Each number is 128 + 24 x the weight over the matrix's rms, rounded and kept within 0 to 255. Layers, rows and columns count from 0. Numbers have three digits each.

# layer 6 attention key, 128x256, rms 0.104, rows 66-127, columns 32-63
073115080117107132120075123127123137175092161171116141170106141180132087144103121137114115155108
170133147153132125111153069144111100124123099131186117137109162132148152123130084163110078130097
132123137112132141135116137099120142174130118113138153172140141098163158109130131146076133124129
071138144083097154084154099143119141107081183143113120164121145113130155124128176148123125143127
142112063145143125132123134123080123134096166168139091135123136115129104143120140126109115107126
121132167146093152113163155124160097156152147134117101110107180132157126114117134127121135107115
127175106155162133146140155097135108127156116152167110089118120122113143126156123137130090058138
095160139087087138084056138166155113132115112092105170147133164117128086095139124163174131142134
141125119142124128123127134126100113092098144117120109106131148159136128130142110122140148114147
131149148118111158156122116126136151114137152120146128164150106125123098109110143152070159131111
138105158168125151161141122103115166054108122096091146156135143127139151185149122096104087077103
120139149129165151124150108117119122114149119141112102133077153134127143123117123097103100123141
086178109164133137087128126154134124151124128183129122154094157128110162118098098094145146150154
135129187118136156110135136090127137110135128158065085103151109110131100089159091139115177143159
100130095123110137096139159132147103109125143167173109109137126136143121163100124119141095145167
130130106137088139155132126133131083100146094158121120153136137116095120123135121158150101098122
129131135077127170149123106158108107125160075128115175160107123125146119147158131107127137125073
109131089186143098168103130134169159128127146133142126100116111113152125108108091114107146145144
129142117163133141145124130124154155112127103151137099169123122133110131093108140151116148119129
153116139136128123100145114139149158142122124181171127101095135091126112132127133107128129122083
133112106148130139136144129105152084150115139164073095096073129163121171101144175178088138137153
135122147126183122157085146136163096135108176093125104144154140099122097150173137172130088170098
095128071112140125104100126153118082127141095132145113139138152111110138122138121107119073139135
150149137159103152160166151151091113132105104118140102116117098174128129084082118137108117074104
157129142131144107120100177126124116171088105134133104134130145135129159153152129118093161110092
158104126132108138120125176147144180109128099074106126079105099089129140157133102143069112133120
165071152092110128115152154116148112136183135149113085144123146180123130151130131108102136142114
085166133110144115157156142150153198158102133149165118091101090103086117128121197158095114062135
107152076158114126123121108096115137127150219128151083108162143125131154124074141126069156120143
126137133102170147146152098132109130134112124158172129128165159117123153107111101098136144137120
112109127124120151124119120165139123094086133150119137099150104089117099179112139113118120120139
118120135134084125108128115111138143102124127119129125140150144128122117155104071114167158125138
142132153181110166130093092106106145160181105156154134109124129140150193116127149144136149142117
148054101133162128165119114170124166146099098136143116130091120122150109139177105132091128139101
164101187129131130138129138104142141143141107140121076124158111145147124152146159111104150128169
128132109141098131112129130123129121129126129122091089159125083149162169095087148142115117120125
121113154115143128109135089141102124123137111113146118193131192161164122136137126131094119089173
118141144104114133127098119172118120092101124109114163126152133118111134113163164112146156086140
115107165129159122170123141149115126153094153130132126128106091126146139153101100122122130119094
141101134149100107174143067124114130127168140125107138116106150139094143114148108141145110078140
147116159123145131119127138122145135114120158096126125133113138155148098118113136118143121132133
140101083155123107092143115121097120129149108117129120157135103133124117140120142138141160148141
146159155164127175146140121115100123122120151125122152134186139134094101105127101134120126093151
167115137125116104127124135116142129107163127110159107112127141104133145107113149138186146114145
143157138130138110111150125136132071146115117185090109087148082125120098121161130117126181157124
165102139092097123127109099125140106176139136121085132111090112155114134132144112101116134100134
139149100117103133126124088123108117143135129130106115151154134145123140112158133106157138129129
087095145109126131159126105100093102135136084126147125150129097091129145097139120148099101132079
118121120144075161120087110110101096130091145123135140116156119116119077119109136133130087151107
101133082138112146175164117145109124122173081138096080145133132093124124087199104159116102136144
131142110135125153092125092137121099125150173156147105107129151183129120154109118152141175110109
109091181113095149156125177104108114147116141101094138151157063172085164124138167117146129100171
157164171129119090129161090097112135128119137144130113131162118138151147083139136113135150130143
158118134175164122092105105072168093169093143159096154114139119151131129107141129103106112098123
113104130153131122178106125119119107147092082117090124143110088157129127189108137106152142091114
144130126135085151142135132126163130154107092118138149113136116167138140147109118107152133104125
097125144123133117115129091164135109193188132106086162128115170111113120152133096134149130136125
144164138124161129125085124149149125119117119145176143072142132112095132150142152109130144154147
090122109125130139168137090131156154096116109121147093115113105139170110102119119144163100133071
099135121169107149144160118096146130164095172110093092224119130108094121129094149142136087125166
122100096137150165133086155150138093140138166138107153083135097088075117153117129164101134147140
150185114079137123144082137129162186124110105152128105077141144112123124151100066166158067092127
# layer 6 attention query, 256x256, rms 0.107, rows 67-127,195-255, columns 32-63
102137142132108136123113111105120123135110113090157128143110132128127113116108137110168129132095
130099078120105117123106122146144143075085109122112089111105123152137146150122153125101166145104
174115142104123167085093126128118149140119148123104135156127155133149134086118114154098143139150
149094145108144148116132128108132140134110133153112120163162127124141143149133119157138127123151
084114164128161151117136109176117122142118143131122142088145124133139144112146167159106176141160
153107123154118167141149155122063137097109101114158135109085141118108132133146106169131088162113
104166133120131157122128150146143131143111134134170118178147123148123163120123165148167081101153
160156134134109124121134120129117141114142143128115139105091115130132138130116133147144135131110
125078091116131123105135159164141152113117142120108137086127124123156177129119117166152087103140
145122149117138109166099118090087156112112097102098155083115114123115131161132106133108121103110
135111116127117093157148144096109146178104121147146102117080128148135126107145122136099150139116
098115151104131144099098145077123076174133097145121110148163140104117149137102197138115158142149
138135131146161116120147153105167095084066145160108130172142127131145123094154154138137158147138
123111143126158083115123116150115114087080105095104162131127127132112119144138124129142139149143
128113116134145133142126142162121129106124116092142100111112139119136096132135085132154093142122
080161114097122143174155098085187174095124115123157198149141140108120136164107135138118126110110
122142153147124149090142155141157123145065097137124122102141140137119132108113109166163103144208
118122138134140150106168126122123145162142094137130131109156129132118115143125105118119091106166
130126146114142094149131109109108137145160146114131114134141099140126111128107126130085127110132
111128112142123172128124126108172137127170132135151136098147127116153145089080122077122114115121
084119127084105140108063095141144066136153145118135149126124071143105117147133126149123184147139
142086144145106119180121110110148124150100129094126140121087079123112095119133142150118138134117
142161131109154132101126098123106145112125104144103149156117129132123120132133160132156162097086
122087107101161134134104085098112100120128156168136143080116127113168130141149120107097106186127
130143115137140124127134122143147155137123121092117115095149157125127155105140119133097144107123
103111172101151151113118114106155113128176149092156139145136148104122139125139131136138128110110
117112165167136184144117060118098132168113118123148104149137146112122109120115132156134171137105
096144148148143146141122082137151130112142109127127147104129144137133132159100133112128120132092
112170103127118113095120149141139121102157141111123109140123128123139127147124130167156101110154
115134129124123081176129135133104128091144107125162155095119154111113097104117130166143134093113
144128143154133135132134132114131141116120136130104131122126109121137142106147112148075143121138
166086125138113162168122140107146059110120146143125093191122139139143146143128083131109152131139
120096080081149108080107128120142165151117144103142137060127070144121125126116095119133087125092
127108086150152142095156135109141099102129131149157063188133141126168131130113148092086124143133
152105139143180104121122127109136167120114152155107092157128132129122131135142161108130097117130
147084183122124157145153108130093149127133139177111128159096124135148106159133133135073088111127
144129151121108142142140146132090117104148109135137131084118138137117110126119139120185119117139
120125120137159125110134137148167143122123133110131153104098134109126148136146131139135110088086
139110132130104128136158122113136111120162131133151103159142132135141103142107154104111098110120
105126107136139078093097151150150159147166149120171154130157090132117130114138095115089125158139
109124126124114139124079137142135152141138100153126143143165098166123087113128124138123132104111
113105090146103127162156178138100135135115105146155161111117138135127143078107099101151132113184
142143100159120122115156125155143131136114130134136120152113124128134100159153162115083122121117
107161118112131175140140092117116104135123150158080125073128127134115104153129134141120118150156
140158159128130142142139150097157166174139127147152095167086143107167117166143094144121126156098
107124135116144094115118127146173142132143147117131161116117125155124108110146143110119131144102
105072117140104140096116104130094205098133106086096128120117088140154143084139123185169138159135
107178175117158118075139125147151128127106126128119124099075141108144158143185170112108120113094
128096155107109153143172114098144115107173118133093104170087140127117173088115110147129113084103
152150109097134136115118098092137130129158132134152102146118156127125123157124109155166103112100
169125083151076110129152162188105110097174101088111123128082114130104093067089086079107127078129
094137125125152113160142135163184105098102149121104097140140112130136088087151107100098111125157
144118141102161108148157134107153095131152180162104100137126129147147118141093164135113136140133
103123086099161138088132127148116105155116127155078126173109113140115148104105121113121114090139
142133148138134117118128111132086135138132130108103129130109145142120121161136113155169144135110
143099104116132119135138139141100092148138138105156117142103124140095108110105166166146109111113
165131119130104118097120111112145100154143130109173110145150086124133120136117134100150129113117
134158144137100164139153144125121149134197135091124134074138133120120113113112117149104137117093
131065128071112136130101151102123099135178141079126153109079111110127145142137129076118106110086
105148081138145120158118161137094182176144137139122103171109119129153182153118158135134138117124
116119095128135099122110134134145152116163157164143103091142104100124146109107098094099116179135
113138124161121139114118141163133128124183110150129140125138133133122133117124092125137102170126
109109130154124140127122131136146200118119122119152101110174122154115124124109119123139122154129
148116122132121136129153128091174143166149109132124135151105163117148099106120144141111143148114
131103122120141127166144152150166118152142134142167102186148107112101142169154122167154125143131
118131113159136102146127063110050130141129163134121086142127135132119110084135152155155150138160
166124155145109105104106129102111096101125102148139086193146152111134072083116106101143118149129
079141109102139137135070138190125142104129148150105129117121154127114128117153114131146148134103
118117133127137120130136159141136133115120123144147097101165139124164125125128155158150121111099
138154121110132152148164076162180145125120125153136097135157085133135163089139110143136070134135
140143091153100129145133086091109096110118090127138107133149143079126145126158157167096131116082
141094115126171130114132106141125114187106129137117103105091124123149156119100123152117094162105
120156099147157124111135104121148123148091119141124090127124103128132122090126164151119129163156
107108118148144129133132150120121139093119123146145152103131138124131170147115172091097174134113
132154163139140122075107092140130175092134098116131109165105149126147178143119139139129107138108
131188119109101148137119143134140153135148132104115150125144133143126098124161145147140122126150
097090146098085153158122110142119132113139097158181111124162112143114143097145146104127141103126
194094112126155111110157168119106112087124135182160131104171079113118101104149151116098074132104
170082132118116114088130165134091160106092146138084134093135106121139144139131161098109100119154
121113126089131140156124105131106170120115124137145120131112113120124115133103121150109127141129
155130155163127091169131139055138146114122160161160166075120124129139111115128106130088146138109
129170133151078126107124124117139085106145154127122145123174131144136104099165113147080147148122
117098116093128130143146145069113172117120102151156134152108126148148136175130152140142120140122
118151159157149143097143139112175116121106122122095108141109149149140113151141132099135110089126
135143142193090130148129128134071140137052143139144096160137136174147094128169140100099090126117
136101136117099156110132151116106150054187105128073128148125128124122128111115131130125140106107
157129145165138130145110153096140144143164152160119065095137142121150145124140093150116120107108
149186139157143180112099121122123176134145131121122158137102119117123137147110120097108108161140
140142094108144106070121146114155110163090158126079106117131111147134149088130131118128122154139
159174112156151169105111082110137165149080104112149073108128152131137112139104147117120101152146
102112113151153139134130156147124122076127103120136144092097108138085116129168101108174128138116
141122109111108134172116115160135147094116143119134138120108146138150119113144116140102136107130
084099094110128163158147122124101128114140150169142151062115123127127133115125148108109145135112
112130115084124127149118127158154138185157151145131128098105104141124118151127161129158118134136
076122129126116117105131157107147138113170111131128130137152144119142176136141115073101149143173
126126138148153120126121151098084158126122128166108117099108127127129092139107141129123096134097
139087126112152135086145161106117156146118144145129123131105130127136123130133122169148120103117
108081104136145155141086139102128143152168137120170142122148105131145113141154093182113148182138
153144138136117106140127124161131134138102130116109170119153108113133148142130137102137116150101
120107134155104128142159134122078154104191131127124122136138145151107147137136105109129080163123
099158156126091156137135138132098122162145143105146107137141124104125102094166135162131114152120
112116121144126166161146127118135149104103120114161106164114155142148115143121175143150118129125
168133118138128110149131128128097121136113132142141129154140111115132130125117106139124159145147
175167116154108107138145100158121131115142109123105151111074133076137116140129099137135148114134
133105110145139177127121159103133116137116148188124119135129108119124129142127146135171127158120
176136153127127132102132102147151123119151151122105114091123135133119123129104156153147105115110
158154116125153099096144112181145114146141112145134157119129130142130137124128128109121125112102
104126133140130065146111120104121141158135122124138173102077125147137156126077145080145164119128
129165126129091109120160146153144112121130128166149156115158165118113143115133122113128096139116
109122119116163125101149150171141170099083134140138130138103159122141110115153131164128101118143
113139122096113136127133158095124158100096136137125124132105140156116127087118138127128149114110
150122092107139181117141168137132083104143121186141084225151121099121169182157142144163113141148
116087141145117160162152126139104130125115120111148170178126123103110090097146159112151135117106
155113165168167080084161114100124099169125152126135119153183103135160073139136141087095119111157
126133123133133112092126125107077155143119124150077136117118125109137127126093120148073156116150
108125196130135133162149184146107130126071130107114150129118136108108132136136157142122127093133
125200123135117095121089095136134141154121143126143133103074159147122172151115145163153165129141
131097126142137086141118160136120098131111122099149068132136136140097114174116117095117133149126
141105132102128140163114157135112127125161133134129146132102111145115176116128107085187154171123
098107076132135140086112138130150140143100120157109195151146124119150120140067139192125152089128
104120149143127144092147118117107106138161130151157088139107162120152138191107114111135103123157
119125085111105134084110082108137222139127143166154129132119115127089143201136172125162161146133
# layer 6 attention value, 128x256, rms 0.0873, rows 0-2, columns 32-63
135165129137110134113125123113085094145084131139124137145095178157114111108137135140131110138146
112092100107157139120126172127097125117134102172142165115134121120154115140130128138126110127140
132153137130080141119145147113122173156092146078122146119144115125129150132115110131132133098102
# layer 6 attention output (transposed), 256x256, rms 0.33, rows 0-2,128-129, columns 32-63
158106159116114108119116114161111160139146080190160100154135135088108117150110103090154134115139
103129091124127100110178130127137118156171162132097126157121150126097100132077136108159114115096
141115171166179123105117148156136142182087119160151123141094128109098084133124152141140102150159
126149123146139084119146142117140138102120156065153150086151092122125136113141126134101092125098
127146165135140110126083120140142137149073107104133103127119103129111176122169132136075114143113